{"n_layer": 13, "d_model": 128, "n_head": 4, "n_kv_head": 1, "head_dim": 32, "d_mlp": 128, "vocab_size": 2048, "activation": "swiglu", "norm": "rmsnorm", "norm_place": "pre", "norm_eps": 1e-05, "positions": "rope", "rope_base": 10000.0, "rope_fraction": 1.0, "qk_norm": false, "attn_scale": 0.177, "bias": "none", "tie_embeddings": false, "parallel_block": false, "init": "uniform", "init_std_qkv": 0.0228, "init_std_o": 0.00447, "init_std_up": 0.0228, "init_std_down": 0.00447, "init_mimetic": 0.7, "optimizer": "soap_variant", "lr": 0.00829, "beta1": 0.95, "beta2": 0.99, "weight_decay": 0.085, "lr_head": 0.00948, "grad_clip": 0.5, "warmup_steps": 200, "schedule": "wsd", "decay_fraction": 0.823, "decay_shape": "linear", "final_lr_fraction": 0.0, "batch_tokens": 32768, "seq_len": 512, "doc_mask": false, "train_tokens": 116000000, "steps": 3541, "dataset": "wikipedia_en"}
Each number is 128 + 24 x the weight over its row's rms, rounded and kept within 0 to 255. Layers, rows and columns count from 0. Numbers have three digits each. The size before them is the row's rms in percent of the matrix's.

# layer 3 attention key, 32x128, rms 0.202, rows 21-31, columns 64-127
098:145168142147095133107130126158158104133152156121174108115154125145135097142098129121093158117111142130166098117120143132118087114128157112117110124131125131166124143115117121172160105119100069
107:108136122093123152171103147126142120123147144138147115189150136180158147110136114096156115149133121112145109109148135148117145127146097104157083096130148110133129107123136129069137103164122086
098:153127142119101149149134102127123095135112093161099164110128134102162140107168137128163124110105134119151138086173162100128131132170131140135177092103107148137172157107144110124122121101154134
105:105097131112160133089147117092102132160137175108120146138101105115094133100191150140149143108131128125151113139101114147124172184128122168135132109106138106147146135164167158159169119102103102
118:145106097144109145159134109111118135122190128116106114162093115155102129141105132121171137092100080145105123134139142144119074124165139139168131114100126154128117176131116128113107158146172173
103:096122125115153176139124154078133151172134126091155170127132131165132139138123092133115088167114121135103117146112116125161131112093081116149108061133103153108141101143072128121131165115154103
109:140144150162158112109111117138124135142120148129110107119120121134124143141131160110123122097145136112164113130129101110132136087112119114100136102087122140121137131140121162103168166118090169
104:067155125136136135138093090090122122083104129109154107114133173185144095174124140107183097107134132152116123099146145178092096138144119140096135114130171138112103123129110154156135128112127167
102:120068171135127110182166144161140122102117124093134163111138134128146107131056125082148089127131181186144144121155151134118123106098125163142103141115137115148116147167112145127130151147108114
110:133103144102140130167135114084108089152161063129091096096163172099105166143154133143116123106122112132149134143128104125098116106090126154142142087109125134125131118140103111119123086121145115
102:127097074095128153109111110120135131115116120114183172122121119145096111129081116114095146126142131155104113157100131152102154133149124124103117121124173118157160121098153134141130097066168146
# layer 3 attention query, 128x128, rms 0.209, rows 22-31,54-63,86-95,118-127, columns 64-127
106:142148140140097172106165104127111130098140139107137143074128112119112116137126128132128132117136143144115115147135085144110153122147139088086142151102145128110105135093182142101078153098108130
110:137102131113122125095120134138138165102170129160162114111124113136085152113155159116104170143111158117149126159091166111134120103145082111132110112115100095127167136110110140097102113118128136
106:124119115108132115140114134148128142089138165195100123118128129122135129134167126130082090138132131064146145124116137122151077140131131148159152125113106136141164110133071092130164081130139122
110:123129133093139125151120164116119151124122165116084089130122151087155120131100129113157102152125129056108100132092094110145126140138090104112140137171131103098144110148145137104156166114146124
106:110085102141146164079144119118111116151125094140187151135111122125147127134101087142121173129128114191105143103098152142088141103132178113117146122097173108138108103142127146105114171108100127
115:133069085114105128129162126120109117074168153118110103138151160109170113101115135116148169105123162100122142162130154145134106166109149135131130156161159104124132142099098141129132108129166130
109:122135123139125113153114147148152138154143171176111138111098086101072160151146138136134127120136098119131119134124111115112149188130161149159105143065127100175104123108149133124138128114145140
114:127152128130172141071108113133130142175151127107124087123142183153102132145115135132133154123122123149145105165127087099142096146131127104151135108079115119106095125082137106109136138135130104
108:124119125134145159113097106106142134126141093140123131152081099125143133074116164096188137136128116136108180193131123177122131140138131087098089151166124109106139131115109168078139113121120148
106:159161083101162151154087105157160106138113129122076126167097145138132102151156118125082104080137149136127083145127168187115108157153090134125143152110107122122156153141124107124151128126124122
100:150110151176146155140180116157144168140159110111138119101122108128137138113118111149088133164116118116118077126118140102149109128111164109157142171148103133110146126140135140129137130112133139
098:139063143119135142111106125119117153128136140170089099128139107132111102123154122083135142139143179147188110141130139077092089124127154150133145166114101091087119080112115148153123148152065139
103:109072122132141106099103172147121114116124144137084086105112115112106131105159158145123116124132145103158081141151136134187136143138109166106127130141121138116120092116121141107139134103159083
089:130100136128120158149140139100084138107099101166162122167104122083130102096144112177093149145122156131126144128135163103139134128113155101135122110105141099149149171097100129127137089067153122
098:142153121120176100096154172092152141149109123141124145120143134105130151143112128136141103113112115113100120136128116154133081140090127132139123141118111112182120119116096148160134077084128174
100:161158117134121172127168114086108154101125106136128117115123142107116127090147141123144115103164131131125165118164114145127152126136151108149139159133107093117104127151154097104123117165124144
105:125137164134125085122144174150125100155129144138115124102106123159107110164132127163129129127069119145148101127085108106125146178147107161123105151123142112118142112064094163129154140132112145
105:172158126172124129132140154096109139118145175116155112084102135097122146086124161155148127129144150130107126138100119064143124124166133108087102137144114095149140149136107125135098160143130099
121:167103123115144150083131110098132165131104134110102132176106147168099094095170187096093108104144129119124108148106119177139087166178121132121133093156130118108087152142166118195113120129119116
106:139095135134117155119109136148124088101117088119108082140081117153086122118163124162117137130129124140139071102126126139117069129131114170112131152118129151119145113116129156156143096111163089
090:146126120150146129120124097107170111118129153092143163132129108112106129072107122151090082122136129115134113145129127146137135112095146097152152145140143172129136082181083105131139140146149186
068:138147139064130124112136135150145168161141120122140153166130119157114097158163131115103151106129111121093121162112132129091133116101100163181163117101125104103163132096117135129134099121116146
108:101117178151119110084123131149132124138134155117131106119147137155128126112184156132150140123132141118144126174127103098094115178172124098130122123194104099150163116146157114100137112097104100
098:170135132107159066106119140103150110084086115087151126163148121067128126151117113118120136117128151162197136135117130087121103141118095135137128141124120126148156083139113115109144155129131154
114:184142070117124154108100121104140131138149133110179160113095125073159130135110091136138130125083158165106104100127137083105144124118181167084132145120151146129139135115114144114153108109128133
101:118100126083145113145145150185143141127117141123127122133089125120100125140171119127139121156124119111126155179127127134148108120171158154147131169143107131151105117176129114193151144118149141
090:120117136096155112157114178145110142123122097158120107117134113107097120102150096134143125122133117098152139152150112114124159161109144128148136151173101108149153162142169096133162102135130134
092:154138132149140132105104093119151087139149123139150150119140163138135123108126088141163143116104182133136135101103090180131141106172124119127095116158113140172134113091128136128177119135165146
109:128117176150148113142120123163119126109109160139158145147088095111115112090107105120111122123175162103123105137133109101078123134151080140183133123164073115102162075128116136146096112166179158
100:204127140127164139085074144101122125164155131088137122126139138136134125116147139157091129120129076132090143132146108143157145146165120185122125146126126123127184134161152140104134118093120110
090:106151109132131103145096113106124121048094093119150149106125141132124152104105098148106132085084127109129121141123116119160166100144150128132143094118114152154118141132098060110137135161114176
111:148106109080180106105148118118083187140129113167161152144096156146125142142100113094107143125117096083151165147146105129179112138157106128117111110165097122154139160145141132166154102150135128
096:127127136125074128109150124095146132148106129137097136134143126150153143089128122128144136154144111130170103114166117147111134109132133093076117101172080121140121117163124118139104118133162149
097:099141081112121118146139124158091140131131173113164141123155119112182158153130104105115142143202084121117163118151117128104142093095151112124128131143106095110153133087118118088144099118093140
111:115085052127164179126099143123157101141135137134153148155165099111118141104108137173132133152097105133126108095135128096146108134135124153126129176128121102108111120104110074091129137124160132
115:113128131135153133146158157124121117171130145090104113126088147124112112136080138179145135147123060173132120143142110098139137128143125141156163161149120082121128125182079117124129132147106080
124:144146071125093145095157152129095144124147094140147116145096143135129125127170123133098071101153097096119127156130110136130140158116121144138198156105169104094148169148120104181110122127149129
110:142116108117088163127127163184188131098094129141126127093142140121106144123128135139116154107145127088102126115099116140135127152141132152160149122126128155141139092112172129127143086136184071
113:146121160123154116124084159150164119086123169077128095109144105099149121161125151139129114134148157097092094174169147122087106103155128128105134167131123102148098130126123124184105111148133145
116:095152108136126132106145108114126124162144133121154085149144130147140163133093164101122110140110101144149107135155114106137150093142154130120103146161118124139134131149162169100130124139122106
# layer 3 attention value, 32x128, rms 0.196, rows 0-31, columns 64-127
091:140127131199131127135074117129144106160131156154090096113120185101124081115129163112142122138124154121131130166066111145114121088133167092125141142118129123086080178113130099138106125112112109
105:156106152172186104112143128074111143118151145132075120132096150101126117131088152142142134110092138130116160101113121144159099110173122130159143127136119093116075129154148121142116125117109127
103:145090140106100093137088101181129108090144146133155109085135111192101103145129121137159144162169117134123136134158154129160131149135147121153117130149127120152101157125155134126115128126138131
099:132159169146166111108125129116094081103115119139109130123154153107140176127137137099091122126139125091113129095108141149180104112147112132137119164147137092121112089105120123130134105145123084
104:127150071123116143146097136091105111134139153105147120135178119142108156133113157146132126142177147103134134135161161114090091133097122097149070103136127155102123168100099137151099157142121091
096:149109111163145127146173118123156149146150103127110120133157079163117168143150102102169129189127079103121103170093123171072143119113137170119132128129127100170136091120151105128127138096119144
096:129132086128156114147137134131121114117088153153111151157154114107080137127113140112155093082121090132152104131160165153151145114152140122139122112098145125128112128121112142148108159136150129
098:185136103127117158141123147166113151147111121140120107145125141152114186072133137122120128120128137125175136147174129111124136102130115141151108149138136115101090123114109094071158118124092165
099:111149115111120129137111135135117198103115167142086149143142115118114101094134088148130127109127116085152118138159121125111114126091154160118175097051116130133105115125110143146113121127111130
106:128132107133111097135105148133113103116072123132125111154154071148147151106158121156159137141114094127143108082119082173116160104095114094155146099143140132163103097116159127140159092075114137
099:137158124083129161122140138143125103111128131108155109127157107108107114123100120117063129136146147163196155125124114115155133132169136137150147140126135158125185158144135139134134114124155160
099:139117123098117137114138157138133120128107125092155101110097149096106124176096109102147159165096126151166102138156151161098111134128083076131142145178142108085083123121148138128160108130135109
101:183113146112123097131146132130151129117105141140086161115127152133139093142125117125161141120168142121086150175104163134138143135152150116141079133157143112099125171133127122120099126091097154
097:151145162105108115142129159114125161123110143093150139137150137080117094133089164130124090121127118086159099087135086127165089152119146130137136154148114138169134161144168108126086157102146096
104:122105099126135132142152124099096126114130104118142117181150136152148124125152119148107122103165134130163127113106155108110169135119148127129118172093112159123099147096153130132183138115114163
094:139165106139145126144120060108152142107090110098175143150102147112128144123117125103137102105147136132135112172127123116151136145121143179157124130122106143118134160130106104108148145137107107
092:154129091140130084133145139110114126169126132168130156132130140120167164100113108120127118117153106112095144174106118136136124147147117105110120051137144111149135094130135087126156169112126151
108:112131137165086136128131177114140103139122108109158128143109180146113134121108173157143106101108102143147144090117184120106144125092108132134110136175129141109127154135145153130088164151105136
105:120143130155122107147202182109120084147131176122084142111148119123127133085166153184101092124153154111115142162091097153156138143150158105126118104139098176093143132124083071139152139126137129
102:143130146122116142135173139122142140120122076151119111135158107131129142115131148124143091182097079158152134148111116097136169109111148116126130165154131160095123150051089119108109088144122138
096:134121113107161124106170163091133149100114118121164140118154174139126153148089135138111139068118124178072120161114132126103153125147128101130137125139124136134147097116103125111126135119137124
106:105144161096144122178121140149138108095139173166124138120138143104159121140147103117177126133160125103116164135153126154149146150071130173159145139108121112100160100103112141123110125102129138
104:210155106141117129142156148137152137190149129135151137119096140138099138090109129146142131126141099148113138132141162126100144144103111093106208131095145137112142139131085128140112144172139110
103:122159154146121128124112138082117086134154108113107102145142135100152156181111148155125119135069150142114125134116116122126142180153124172131143110152104177166150137132114139097139119099139152
100:132106117153143125130116123080128103106135173109115160087134121133156118130132138147137149134120152130150144080080114084138145134118137142114093084140121097177111111100123122153138151135131151
096:125160106136117130162141147130150093169143117162128124133131123100133121162098140131150074100140106130125110136137119082160118122150091127127146132127138125065130069092135157178193123112147171
097:145118127171092112100133108150126132125126104125120106117108122149114115136152124119115073078126132109097163079141100111142128112169093142086168116140109130146121128102103125115175140151123136
099:156121131157122100146124104129121130159128097120093135094129094136109174155126169130132109129133129093143085090114126153090117131110080142122126158132145083178117156122128114101146123104130160
107:134164112152114116134120164146096098142138130120129105133112170138111151124147116156105052114122106140147156164076118092154143154152127143113114106090156128126132149150185158101080096183095149
092:122114124141144138155133123143148126125161200146117112146122153110120132092131077104117117098152167148126112075167145164101115115116133117108116099131117142152124130105185131183122109122077139
100:139156147105131115168135156139145112152107122106119153119131125110086076140148141131167150111154138154146167098144123103120112125147136185122133120163135138151143111103164122074154098137131144
099:159142137114088131133115147090141148123127176112125106115076075131146159141132127110090127087138120098141142123113171115100162122126151140130097109126164118135059118176116104120098085143109146
# layer 3 attention output (transposed), 128x128, rms 0.217, rows 0-127, columns 64-127
095:169114124129136117140136147137090108131083168087128131123156130149126108102164117120088101166142105097142117098090148141134123136135156122175118143137175163127126105123153087154124109090107147
104:116123110165103126137175092117108112163129112137139083130143125119137120123109109097144118121190110111161099130148117120123085122107111157141113150116135142108135160132107116157123151107110120
104:125137130134171134140152141131092160102128138129101112154144082160120074146122155141067103105107098143144120137138103123163138085144162105114141123190136136137133066120091152138118084128120113
093:107114119140159138151156119144100123145111116141119112112118132136154108089144112102119104146118103117146107155084123165104105112135149124122114144157148144158182101127127117129126134154179147
095:159106096147100148088071108126104136115116129163093125145121156103149114160092117081129161115172143124119141093107168144173124133159134102151155152171127135153093144180126130121117099094112163
101:188115133161120142128126137153081087131160164167104145134073105115155139124101123150126134183136144140119149102141118126132150110143108111147154114122147111113129173117097108120109122151145115
099:112112130142098129093098130138168114120125140131139149131104132130141108115152113130115141145155116105121170147088149162127079110185102082087114107116129175125078152129166124126143137126142129
110:104157120137169144139112125097120129126161111170135114117116131165140078095121100157153118128158137179108167129116131138154178125131131115092137151142163159150109133121115119119115142160124100
100:139109116153121125083088089135138119132101149154122180143113152131108123143141136175107109152126135103113101099160082131098148107161091158118120122171114115130140180139132156127105155115132139
110:171195128119117120155130097131141147160140119132159152077117114128106126161174121147142156163091119139115110132092121107107101140111113131118134095075133138103138148105147107118128125126142109
095:143155069127167152163140142122130128155150073125106123149120102161116150162117165117131106119117143132129129132139150132091104099124094198062151080121137100116141126142144153125138127113118130
115:124132076139129118137098109138128115099123120099150177131160163146158111128142175119101146108153084157134139118107153069087161137094148144141141139136145112163107159133102144150094130170097116
100:134170157147089130115128130128130106110145127135094134135168171081101056103154157166076139127149165106104121146143101122137116087119104095143124124160080125175129095119088116096143107140137131
094:103139097128112130158096105171146095093110166140133135137125135115107101101123141158141151125161119092116121128086150109113146140136091137117118030119153122102150167124086148151112131105095173
104:107119138167133109102122151126142111160156103111171111110114141101123106168113116135169135111125131178111099108167133133163154130162105106087137143161127106162154119128143166150104095115113102
108:112109140112115147124085162124104161104142135170137117136135155128130158150117113102138131149108082109113166095082116177122139132138125096122099113126134127139124121142105148162146139092138110
114:115120157156109125171138113124161126094128107151115112127131100141125133097110090152150143115151139093152092134143147109129134117139147107194161146123093124130129131068145115076104151130126118
095:132160086131153133111094143099115118112112111184129170145129127084119138125167137134126117095087132125126108149135100138081118092146112142068177138129107163115133112105161144146085126099158126
107:143093117129095130117143113190098155133102112148121125161111153113135172150116145099153149062114160145165140143156125142148140140077133179134158092127147106111128127133083096128148098148147100
095:167142139155157087137079104133156157159162127116158098128105138145137130156122106134161123096132130162151156084128148107136135108122087138144142128146144104149180132153096147175160150124132134
092:135124114128148135161117105145128129115099138184132123081124151123145158109133123129134129139124150146187133123175147158121105128136089136097136121135155134106144116196165121097118133141089114
105:148148097088135136145137152082161125147124081147078116096105134139175150152141132147140138123144134117149143085123133185118167136102101083160086140084126122143122129133110136160122102128131153
119:107092121157140108108092114094126145139174120126094116147127142102121126120091156107091135129142145082087097099130120123125132092160127106112108115118101145166097128145134124120130131121095122
102:130146161129128131128165118122118124102144123112143115125151150113123128072155097142093132093128121156145068121137130117152142122150134177116154094095144105095109125162155115112153124119152088
099:147130132146117138136145125082173075154126106130134076139122126145158149143108139130134136152118101156104115137144137145129100104133158108097139107126127113149140095118148123132162140163097105
099:070140107146126149136155108129152120116105129115142158129180143137130127105105111079143135083111151110100133106103157126096149135153116097181121136149139102172149147112152091141146196141123135
116:123166133159087128124139105157128120167099129133164112107157124118164137165136144107136146137130122135126121155111105135091181103131119118124091137163149143134115085139173123145150182133122124
101:103102125143124144156121120131117095144132149076144079122096155088161090091148132165167127141160114125128147147090143115108132117179138118117088124131126120125180108108103125142137141125135112
109:151145152141152110143092144174124151094130089100128098116130149127118054120191125132145140111119139146111089118134132140121073112110098102125148088150118103152162103152094118150142112122118137
103:100124124105141135147138106136091123146157101156110089102129111121137142159105137113107133116132151120103108185143115126131174140142157125109137140095109088159088108155087155073149118144116150
101:160142114143148148101119128132097113119171102178112102120130158126124127133173129132126119136198094131154130129141105145135104110116131157139132109105122142116110130102153112193146185173121134
106:144138123084151148143101135139115167116073141141131120127078163115117093099112125130183112128156119133107103137162130137176146128180097118152116139156101138131111116111087116131137114122114086
099:113135105127119106101139136174175144146139142113161096116164113129149099127141148186150105098113122153109127106172119107154152133116121154119140110123121093103157148099087170101161122170144142
101:136134135098094118140095136093153117129123142110120124124139097153183100095099119147117152147129081106070149134089151135116112082174131136097131178143107113180150115149105109122151089130123109
106:112123123107112146141092131124149132130145144140136131148129164167141169108137106072113113137110158110128172106122154144086120156168109104109111151162100147097093130148146077121151154098138128
112:136106131146102102123144124114146091116110143087188139119079155100134135120123183158095105163093145119138156124185125122086128141131097106094107097096090151084116162113131159094105116167111102
104:138158183127159154134177113173158170187129100132111118148141102136111134076121077098178092148105124163135149164118123128120141096122103130142125120126116118155168110124158133123154124156134124
107:157142101086146136178130114141134109079081142120104110142143118124165101131090105108086109098154148146140127141147126127167081076111169120107122118136138176131132113152119127174109144114138147
098:127087149134150111131128176130133147114144115101109141088097148141123135117113148102097118153083140107105097118140116064127111128154143094145140149170137089155151126069128137123121086095080145
102:100075143112130106115145105143159138126079134110108156126121121122119160093166151112132133087088111113120127113122099124106116158142124141185108066124142159130140162151150173131121127105138067
096:131156127195138128140156159144109097153162151114121126108126130096119124127113162116140148123107149108107111144109123123126181116106141125155097107117160108130129142099140116131136108113163099
105:128130136135207141124147202155129083135182152133131152141108142124125134127147126123101104094152148117154153135123111124170112106132141132108132101119117123145135147145117115102170143120147158
110:130077148129105098118144134148144112138066122104099167123139129153126113126128136161130118077145088139145118102110099161111183145126136112123128138130143110133129138143121169170111108135155142
100:127074125147130161118112127150149133138125141119123136116142119123142146137143134159167102096165141132090116131178087122107149124158136106101117142129098121124178113148124129084116158089142075
107:111109130128123111143123134131081158100149080168126066131101035187123138133111159130166124141142132140153129109098156162117109169121138108074140121138136150133120095135153137165134123116182124
106:161137095090098166131144142151145130121162100091100100157126152176177079160128127117166136159145089092147183155186163102137125148116131128105122131120139095125140108092141148105128111104133091
102:177131100130126112115143125190133143090109151137108106168111073092106134139146145120118148114124146104132111117110108126116106130117137132126169128112174125133168137120091104175095118109105133
104:136136151144111127121154066112131127123115115163112081143140091117088095117127094111127123135138149132170107158119118127148150111133098109141136119128158103139144116073108095146140128134151170
091:087142156142145167144147106084054128108099142131149088120105115105113109160134117093146131153147156126095126133119128171134118161134126142144160093151133148141163132136124137139142132132151122
107:103107135121109132146121096111165112152134139103114163107094151140140148154130104112176126137116092140104132122133092136138137156150117124127104118143186126164156107114120121116155175139165126
103:088145131165145120127120141129124138146133106067200163119131087116141094132139102150127127113107098145086134122096130164155161146148112154158130149135164092136158123106101169093151122101126179
107:099138136126160147117098118136120125110134130116074149106138080095133104119142125182091101134088111115091100153140079110143144117151136173055133086133134158138127115096144151110137116141129130
100:095126119102136131087112128135091135133142148114093151132141103144128169123130128113126126155107104090106150141098123158148149202131132126138161138113136130115148149083117074148118132089117124
100:150081146160116115108150082154126145137093129139126125137121125147084138078130139101095096139130131065119079155157118110150095108142126145118122142175118146172111141135123144133187156125137154
110:118103144189153136103136162134096075109140141125164130095126121140160142175115107155092107156089146069113141134088093111138129151128107135139112113150143136127127100147135157154129116103148142
106:079156105133125096090131154142150143164132117142153200115128113155172109155176166113144136128112122131115135097133098102139132125108093076181109124114128131145153138123092110133092106090071140
116:116128093104127126156130149163112167137097116145058143144155150114133134087102096122103138141127123114144102132113137112124140142114108137155142145145128144126164133162083128112063069125148157
096:123084129095147098113138149113191143105121114097103127133113146144105176136140147102129148099110075150138075124152131114146132146159153125160121121125149109125118189199135102119082099110178109
102:132162159099153114185137144147142135153129116104173127126128130114117121078135135122135145080134137127132129137118126126130121156113163071162104166114088125106132124111136163102105120152142179
109:101110131103112113092102109086159164128126115143110082141137141150160158142132117136107127141123148167128116107156122164124120114141091157161104167122156144117115111143126137177113130145086105
099:160143148136089152108146132107153123125104148115068155099134096107157143124135106118122123125129103084110129149108104172114155120120155158158114153099120124073119125115152089107115149126124178
101:112097130149126150102130152145154139099106136126144156128147135132134114068119128147153140099131101089156148128140089090094140143118125084156120096128086120108137168083139111114143148131156105
108:101116127123113121144105152140161123103198114148110157139159110182122139093111148136105151160130169109141132132138166138113125163125110081119153101120131156131128151128056115081096138141120142
099:128117174177132140141123133119154058133133122109112117142137118111094170097181131127092120121115106127101143167110111144106127135143137129130126145139112125105160185133135172121138147119133160
086:125154166131168135160121120116085149101160132144150109148107148116156177118124177127149115131136101131138137135129165170149098097123156096124132097172104132119113150103117116104092161124121147
091:132104145129172140106113117153089123141083121149108113135137092149094130154149122138126126107135164126140160128134086135101130162127137141187108117096134113144124105106154124151157168142129142
083:136121169108109137136152142158126127125149114150111140091118120116147097152154157102164162105163168115150152141141083148105079150096138096138098104091140124133124128151169143134123133163102142
082:171133149102161123135162130111094146127119116191114151131177127146117128129166076134147139123121133146155161132126084127131102085153125172148123145146139106168106116155102115145147161143139136
102:139065152102123113115118148064097120111118128137158134136113117115148120165115144145105123115140121115162119143162085146143128122116141114159171118103144138092138099164097125117094108127120110
079:120123133168112112117120123114118147165182109125092130131152122137123146116127110126132114147106170091141123163120141141168172177096107146119124102127134122143116155136121146117171105105077112
090:123148116113100085147143114110130106100126125099176133117125125142084102155145142142136117108076097188119133118129113150143139098135136146102112154037145122125117104113125115143108133121190129
081:170151137113152110095150093151172151144112131126125132097149141117129114174085137112091112121098109078147120117174149150129090112134132100094121151144078112139150081115113132127092139129110169
080:108114156116143135115100144142164102130109112138160123157113170106180127113119129126151120151161114125167144156119169095103089148104173081107167140110119143117160160122126164097136120160078090
095:106110114143118126065136123107145128129104118154160121157108143141115137096068135124125124108125169083111125121146118186130169135125106122147087169163111139120106125124102145163119124139075126
088:140142102149115133129083135148110131097176167107134128105127124082165131146197098118112147131104137163099085158108137099152076106114121143113158142086129134115118116128094145098119104144124135
091:111171122148132098117158120094118116150091083157107145149159130137136168149137065150124173119112139114140167158152124141167103128129098119114116132132114158134127127105123131147120123115127173
098:146128110094162159121183138086095122131112126121148155101144135107157148149101064118112139103095144157153168154144170129123120120101171149163130116128153089096142135143148148106140182145144168
091:150111114140138140106093110080134136115099132127186156173123045083108132141150103163124146096119125158101101104118110133119157115142115133136145128116150153140094125117100120123147116109156151
109:138134159077149131146137105109153136130157127115102148079170183152150154105096128136096092208135092089157158119129135092128078119157125121150111101097095119134115120147163118104116162147131104
087:101114074119163128120129132132150085155130170109134120133148087092132162122070135113092143123120130124079176113122132093102103148108139102189135149152122143127147157111130114095147117173123067
073:141106122107131085095122141152154116122098140113168115138163120113090127130122149138147098107119127183130063115135116127112133112144125162079065129141113132149106115111090152173135118132170121
079:133132137098093166122129156145101125149109114118131112134131129154103126092158115135102110147159136159136137143117181122126114125110142105162104102121128117088107136124153119117110137118117151
103:120142126078194125140131119123138120104149160136101120122114148175120101153173144116130124169127145100178162121146113078104092124128141092132098123094105135116105090152148110094130146134122176
108:114107137086103155133190164131153070115138126140123115079172167132134122128109133088158159128137103092151114129138169136136095136115142139137139154118150112115076107139147152133094140124140136
099:143143141107118130131143143109157112113138141090160113166135113084154118160120089131073150121133158149150128106121163101117175078129124134140140143123143138147108105137063115140160102119131095
096:137132079126138159166111148159103112118104173142124135129092145087126097143110153094132114105112150169127129137126133056092096134104159112153164098102116127117161119114108125109127135138122138
081:105155116104090094128140140119116169107099132159115061117163151132143113134168139142159150110129127142144152154138125088176126134111134126120142148121168078126108163097136115167134140118133136
094:129122132106147140123138107139145120122065135181090087130153161143116168114125124083165146140117122086152176125107130135082106159165098123133117146149127131120130142103148156161125142142099140
083:079166151093144155108125139142101135110165143138156143119126129103107157161141135140128126141088163166103113124096127132098120153143150069183103091131116124122095105132170140101100137104112153
082:140128114149126103146126139123124120187161143134124118111099137096167113115150130125145147168150171124099124112096105118078119177158120131120159129123143153128148120139142179133128113134082120
087:139134125147117123151136136102141139139118114115113137139112171126160146116139131149161146104131131085116073105130130120146098125133092145097126179117188156153132150092093130143127126159123114
083:156153127131117129121146124151170118119087132147136169115102172145100149102102157105118165106110133117112108099127128168150158130134134114111114163154148163095119111126078132127103134110132176
088:112109103141140125123093115165117152132142132124108093159085119097134133120199148148133136136124144155130134109155105107112184156133133155104162148185102139106150164103132147108135084159156129
089:126109122138111094138078146114112128096128078075136132103126162127141107111127094142134132175140168125120145089114105165157085139098135130113111134114140150125096150103118139146112148146115132
089:144116111113138139115113128118104144127078162096178074144158105119140097121174123111176106096121094146112118100117076049114145095100127167095118145135150109150162116139083124088161101153124093
070:142127150143131133126177109111106133162167097095117150134133137165139106093155164141092150097133148093142154110139154120138164136133134150147168126139136102117114132191116105123106121129133167
115:134133116114135147145144138129106077141155099129098158141096109136080164169092072085101151113108146161133136148124095094088135131101106148103107140066137176142116097152119188103136105132133123
110:127161116114141164131116149135160156109152123163110159140173150137111137167135146167146106125112156162172111161142114124147129147091133081111145077175129132127159122118115127104104080094146165
111:134142135142079089109109118161145090129114124145171141121127145136104151135160126160170108137125128134153161092149114109135150147140121171145129124065140147141143155114083136137110164145135171
104:146150117123147133071080084128151122127101106118098142164149085121123111124116108097097160108134140128103119103107153112170127130126130106142150122131091122099084153151160122124138181093131127
100:110125127090123154127146120158140089090127152061136117125135132115107118101136186144137099117078107116115135127101143055111153124112134141116067126106155104126078109101140135133130139094117149
103:092165135097143125080112138136150196154090158160151130122164137106097103118139129131122133103140110124119085110117126146113137120127102139114146154133106128124139111106146087120151149113112115
108:149116148137126141144116142116121154161131135139124149135147114134122139141110144163146129110152157165086113129153118147130158109051129132137128100142108096144134125183103084114166112142108138
093:155128123116106159166111140111099102122151117107165172131146110116149137159153121151116147183141123098112122160129137095137112150129146158117146102166071112121154141110144133113140138121159139
110:109135137108096115122143128116109161080140077143134121113128114138149163132135108083111141077110123147164146132107154110126132183110113157160119126125130147121112118122161079135109125134132146
104:115072115124050086131139116121104125104129124108113093157187179144100145111112109117156122100167078153121105115128154152136146136132132101187135170149131129136117116173097114162114116126128138
096:101134155123106125122126153144151138101140133154150141148113106141152138134118152129163107180129131163125153134121134103157139151128147097191140134123146168135105148128120083077138180138105125
107:108175142110129120142138173137141133147124107141105047119100136160099100123102144109138095153128122112139106138118137157165103152097129151123137126095125125100118125099160132146197143150099136
104:133131111109143155134112109176169108163106129110146146158108143157120132106123111101126134106093136141113141111137094147132139167097110142150122096094099178155127138080090122142113083120104081
099:102129186159137111117105112142119111178144122120137119101113090110112146133098119127109114146126181164164121169117089207091157155142137107171108167159086151099091109146122116129150153165158127
097:102124155126137111117127137105134145169111147157118129150145119130097155097122145151140125156116144160150118132144112188112107109095144115149111144130104141142143136121139140108131146161122098
093:135109151148145119114127176123156102123115121102110150082095171146158090141146181139122113121163135152119110095137139094104148137088143170088125142133103114117120102142150151117151116154130139
095:157132105098130135104130142139108132152158103107111135144122135147123125171162183129155123094130104122129166104115127117151102147135090125123107156104124156100139103173142131195144091131147126
110:142092165130176143155161105182105109125165130083153103120132109108139123133099150119132106136132138118151076137151122116182157145153129129134135143119124123144113139152110124094174106129100103
091:154141134124109106125077142073136152144162125142099104155122128164160147118128103065167163139146085158149157123116116125113132095153102120119121172117133125129163152116147168135142136118114120
103:158111123120133112139142120122093142140066150162148166131110131094143161090139140119136115178148099126129131136130103172114129117139118114132069125094127087131134142118111075129096158112096120
099:152134108169125114112143125075147133117133094113118136140102106122113120131160179155140159123112093155129078159111110101162136053108123110120130079094101097143111135103148152132135117128122148
100:095164150141155109069129123143137129136170128126153158159172113137137137117079080163173142141133134144154154113135137163092128120137132155148158129156147141103136111152164090096102128136109096
107:104157114070095135141108122129115135160139154119121147104120077121100115140183107116146159131153072161132124120149136168144103120131118139123128102110095137119161110155128121096118121135147112
107:147124166155136155125133136134164138127145157147159121103077134126098123091075131149100100153153166108145153125132116126145198117111149153105139121148138141121108093145173123144122146148131147
105:140061133104158091104093112142105137120121148123180104115105117112113074134174154140142136094124107103138119097133116120111111127127112143098101157114141134141073110089148135129118149109144095
105:134127111155128147154063113169112098121117110138142130141121146119142130136147131193146143143182132176156104145125127125136117073076106122048132129156103121144156087094116126132148135153130081
105:117091093154153105093144124153148115077150134124105126141131128135098123118114121086141132149117106176146129104140136080152131148129134151099157087126157111130142155112116114127121087111178091
097:117143087140125120126142115115099171134132091161128146111183095147116134130078089084131083171121117156090127138111152108124135156101120140146160107148139129139092112100169129100142113151132133
109:136096097120163139148165101117126128165107111155133107128127094164104140180050153136131117165141120154116118151133173129134104138116099106153142148111131133144130129139131167164123137133159081
102:187156152123165122126123110127164142163144132119129138107101120150127119126102139101085123107095107126167108144140174129145114103116097147124142131129127145085159071153124132148115141102123174
108:111085140122127147143135100148110133132132155140140114124060137118128136127116090127172156138114139112088130150152134157144133135125127109130114153140157121137120138163172128191126085113137124
107:108130096096126089102154136149142142111126122127130109149123134140127132152084127148145131131136137145143125097125118125106095129082131138104119106142115162145113098113103130104136104157143109
# layer 3 MLP gate, 128x128, rms 0.21, rows 0, columns 64-127
095:114152169142139134108130105122092089087119132092176140127141069137130132124129112175081088128115169132101152109144109156128128120150130157147096126134109117125127109170130123152138143146163123
# layer 3 MLP up, 128x128, rms 0.21, rows 0, columns 64-127
103:097076070138120136145111133133130142122158102165124111160113131107107122144141117099180173145114120126131138102122157155113184114122127152119118158102167132125091131122115130113090106106154142
# layer 3 MLP down (transposed), 128x128, rms 0.19, rows 0, columns 64-127
107:071112084151175112128140085122151119120126127133134121120079153133115131165115159100168155138130114177125123128122146172105169091122136141165134145104149122123103144114124122134161098078114111